Weights of a small transformer language model.
Training: a variant of SOAP for these matrices, 139M tokens.
Each number is 128 + 24 x the weight over its row's rms, rounded and kept within 0 to 255. Layers, rows and columns count from 0. Numbers have three digits each. The size before them is the row's rms in percent of the matrix's.

# layer 5 attention value, 128x128, rms 0.174, rows 36-57, columns 0-63
111:094112168117153111146106131140123131084102108109133181145146117117099128133079095091125148127117141142094088098108105103148130156126105128135122133134159146173101150100123115143093124142088120
117:073119179116151105152072108162109137177128105146146154131152098121110121121134123108096144116135119112113123105134121150086132123140119150115102111167134112147149130165128109151132093155173137
118:111130169111135111145117113170092129108160106125150115123097179104079079151099129138117151139114100105144144113164115137143116131146133149126069130093096145102086117143113115148106157145158160
129:084174154159120151137121137156152103124139132133095113121099065137168167164150115074122113125151113154114159125103119102099088123148127117122110147107139102139133161084146146148168110116160125
102:144106133110113135090126158142197101135097134132119125135139127119174168123117125140194175171162093100153109139144137169126111132163091105143122127108126133115142116085143098123118148121114160
103:077114100135159025113116128130099130138112094124112154108144126154118148156110102129154119134133137126094112134148127104102137104122134115110173094145159090146142117097130160145132155130138124
111:136083149153117163122098104136100127139109129164130179125135182124078118131102113163141150110142148151096170105137153138146126123140119114094106125066103154136128140087127140167124116101098127
120:183122115164110121098133123105132112149170118093134174156143135118116140129115164137125133098096104154140128100107127132152086120091126097095150098162138129146127117111118141165162141149131121
116:124127113102098130089125138137145120127130113138101174101139135161171137121146121181122164116153144137134114095151180186128135118115115169134141101107137124132127138181111130091138161131141142
120:109161117108170115112122187088120142134136140112149131103132127140150131089130122126142104174120137159130145165082096098127155169140116097159151141114126114117140148145115101093100129103139116
103:110151103083146134141127133063108170119157112095125135101108128148143119109104124171094098133120128163109150150132120157148117170107099138107120152147110128130129183135138107133105143102112139
104:088112146135091197147123129128181083161132160131134069166138087118143119093074138145118158123137114141112123158121102137098151108139148160159130143136141140117140135119153128139100152126161155
111:101151135118144108129127106158101139107180141119125093136097106130129119152129151114133134130091102096118135133135126071089113130119117084129123168162100113106095120106153126110117161113173153
116:154143130087100106130138127108093132140146132141128106149102155139148184140115078156160141110117123112123102123122165173130121142126096089166110083155119126149155075118099140130134149115082130
106:078143125125094147103133162113116161090098121145141144107145142127144125152087119118160141127148104118155158129128139129145103139148124153127123108103105156166118109130132136086142100128159101
108:120151168154112123111125110120149089081138162109146130120104132108131126133150140154153146127109146126180126107125115116122159170122113114116120114136181156151138156131134064118141097141141102
116:156138138156159147152154121142129151085161143118139114120177119120132129126118105098159104124163179134115120120151117121115108132108121103081088088149160160105125102108169098139142142168124158
094:114138108153148154137103115148101098114124125126099130104140132107147122149140136092125125142173132149108101121157116126141165152152139162146091197105132120142119151135165081094109057134129141
125:095122145105110084119086144133154137140148135094147131116145188133101112150104106162099153124100090123150143105140141105121097115129109077143140102136115135155079113135121157113119149173148132
102:102129122155141126151185157129194120138098144138156134146161127107077144120117151126096116125117111172095117103099141092126161136102140118140158114176137120129110101162142144101082140096142112
123:137129103157126136151140156133156088127113141128102076111155102145151077127083169134122125142115156119133159117115102150082148076098127169154100106105120116092123134173161164074107126142154127
099:146122126125170095139132154132117105083184142129142118160134112136148151155152149100115177161086101108156086133141104171122110070135126125153124081182144093130115128151112124123118178140157084
# layer 5 attention output (transposed), 128x128, rms 0.157, rows 36-56, columns 0-63
105:183137125155109119153151131105134101143147155126117074124114120140181116131181133149116135147152099150115156173140137159106106101123117130151135139145131134113163128163116126133165084140122141
106:153164088171149113098150147104135106100096141138130077120083165125117119124142140126114132137099150126107126195095117114136122134118116121168153125080115162107126131110111117111139136111092127
111:159127118158135131120141169117174127124070131132126130141129125120189187174158136119118109122156116151116152123119155111132139136058107100137174098154146122144132158122172153166130072133116100
121:145107090082118125111132140103129116180133129154141114145171165110110101092120183151112165122096139129142123140142151123147170149122149165132149113152118144116132103172128114098094111151074127
093:106105143132135107136124156113055145133170107149147134104140112134110121187145131116135096117114134154131147115124145133124153111102149172132131150154155141115108100136121142110163094135117129
096:165121141142100160126156141136106149122125115109110081123112145119073093089095171125107108106083150090135092115102114111139102136165131131120062139093108154096131151142145097128132107129111139
098:131123107124118125132156156135145099147126118096141068120127080128149149115144174135130138115132104146121142123117094105103113113085107115169147136146211081127078166124156118112144146162123081
106:091152119075132127128135151149086118092130148127133144137127164170171128085121090120122106139129111085124150144140093133097189157147114144191104139123122122108134141104120137124099114112141153
110:110136133153168097132160140108096146104155138091156133131174126088113143143146151084153127148108159104165145176140122088115119142143148092111125122169146156142141148096142127150136132105142104
109:087126124141098145125129077149141130111156115154136121125126131130140135117145140137122139102121157115164124093124138149091123122125109144089078135114145152151125110096072137157143112144141108
097:106092130157131144117137134157161126125118152105154137122121120116140127163157130109136171138150150151125125113116117121123152077154156105118109108155098141124128096133104161160141138056087076
094:126150064139152124128121139105106152112132162142081154121103144103116136172170106125143136130123116153151134098132154113152158159091131120112174115103139160108129149097112165121146154137094145
109:121148120146138152115118121105173147120108092145140138104123118136157125143148130146080098123137141131150145102098135158183177144153152153133133082113149184131170094125097110181142088110124144
111:099085147155131139113143096134126159123099107130133141108133094132122107122155168110094117167161159148117122125139097118172125113107134152132134153126099146080082130096131098121118095152155169
104:173153154148168122100135149166081119163151116122126109137126111104099128123213136115132119151105147136107145143127119145123153116131118117113162156164153100119156103171094125168117119138130171
104:151082106151156108135132130142125159122135113148125170130148115144126116125111116131118116160142116134087109117166145157157085070118144135122152152111097103154141106120103121112128152110124145
114:121108122155094133109102127120114139153132065137152158119126163131140147158160165154096132119119059123131153150095156150119108129168136149181162154139107128137110108125092134146100142116151090
091:145121132114140112141123137147127146158133146149124145141134148141128129122131161180130126136114123101138185164114162129111077144124089109131158113159142152154142137139119137150153217144134141
108:139172136141133150174166124143124130083092118149128151128136075159154146109143146129118108109112164139097123144121112146148173135137144170142129180164143157093155147120140107133145078083107129
098:150154110118086125140080115122084115141176118134108097121096089142154096097159095150126142125138141052112109122163098149103072152118138138143092144113130116097158146111124137108140128138116145
103:132123118100136116110089127104082130143141124160110166153114150127106142142152083131154153111110147135114092130158104100155117196139143085082121162122112170143146151095109125156118142120125103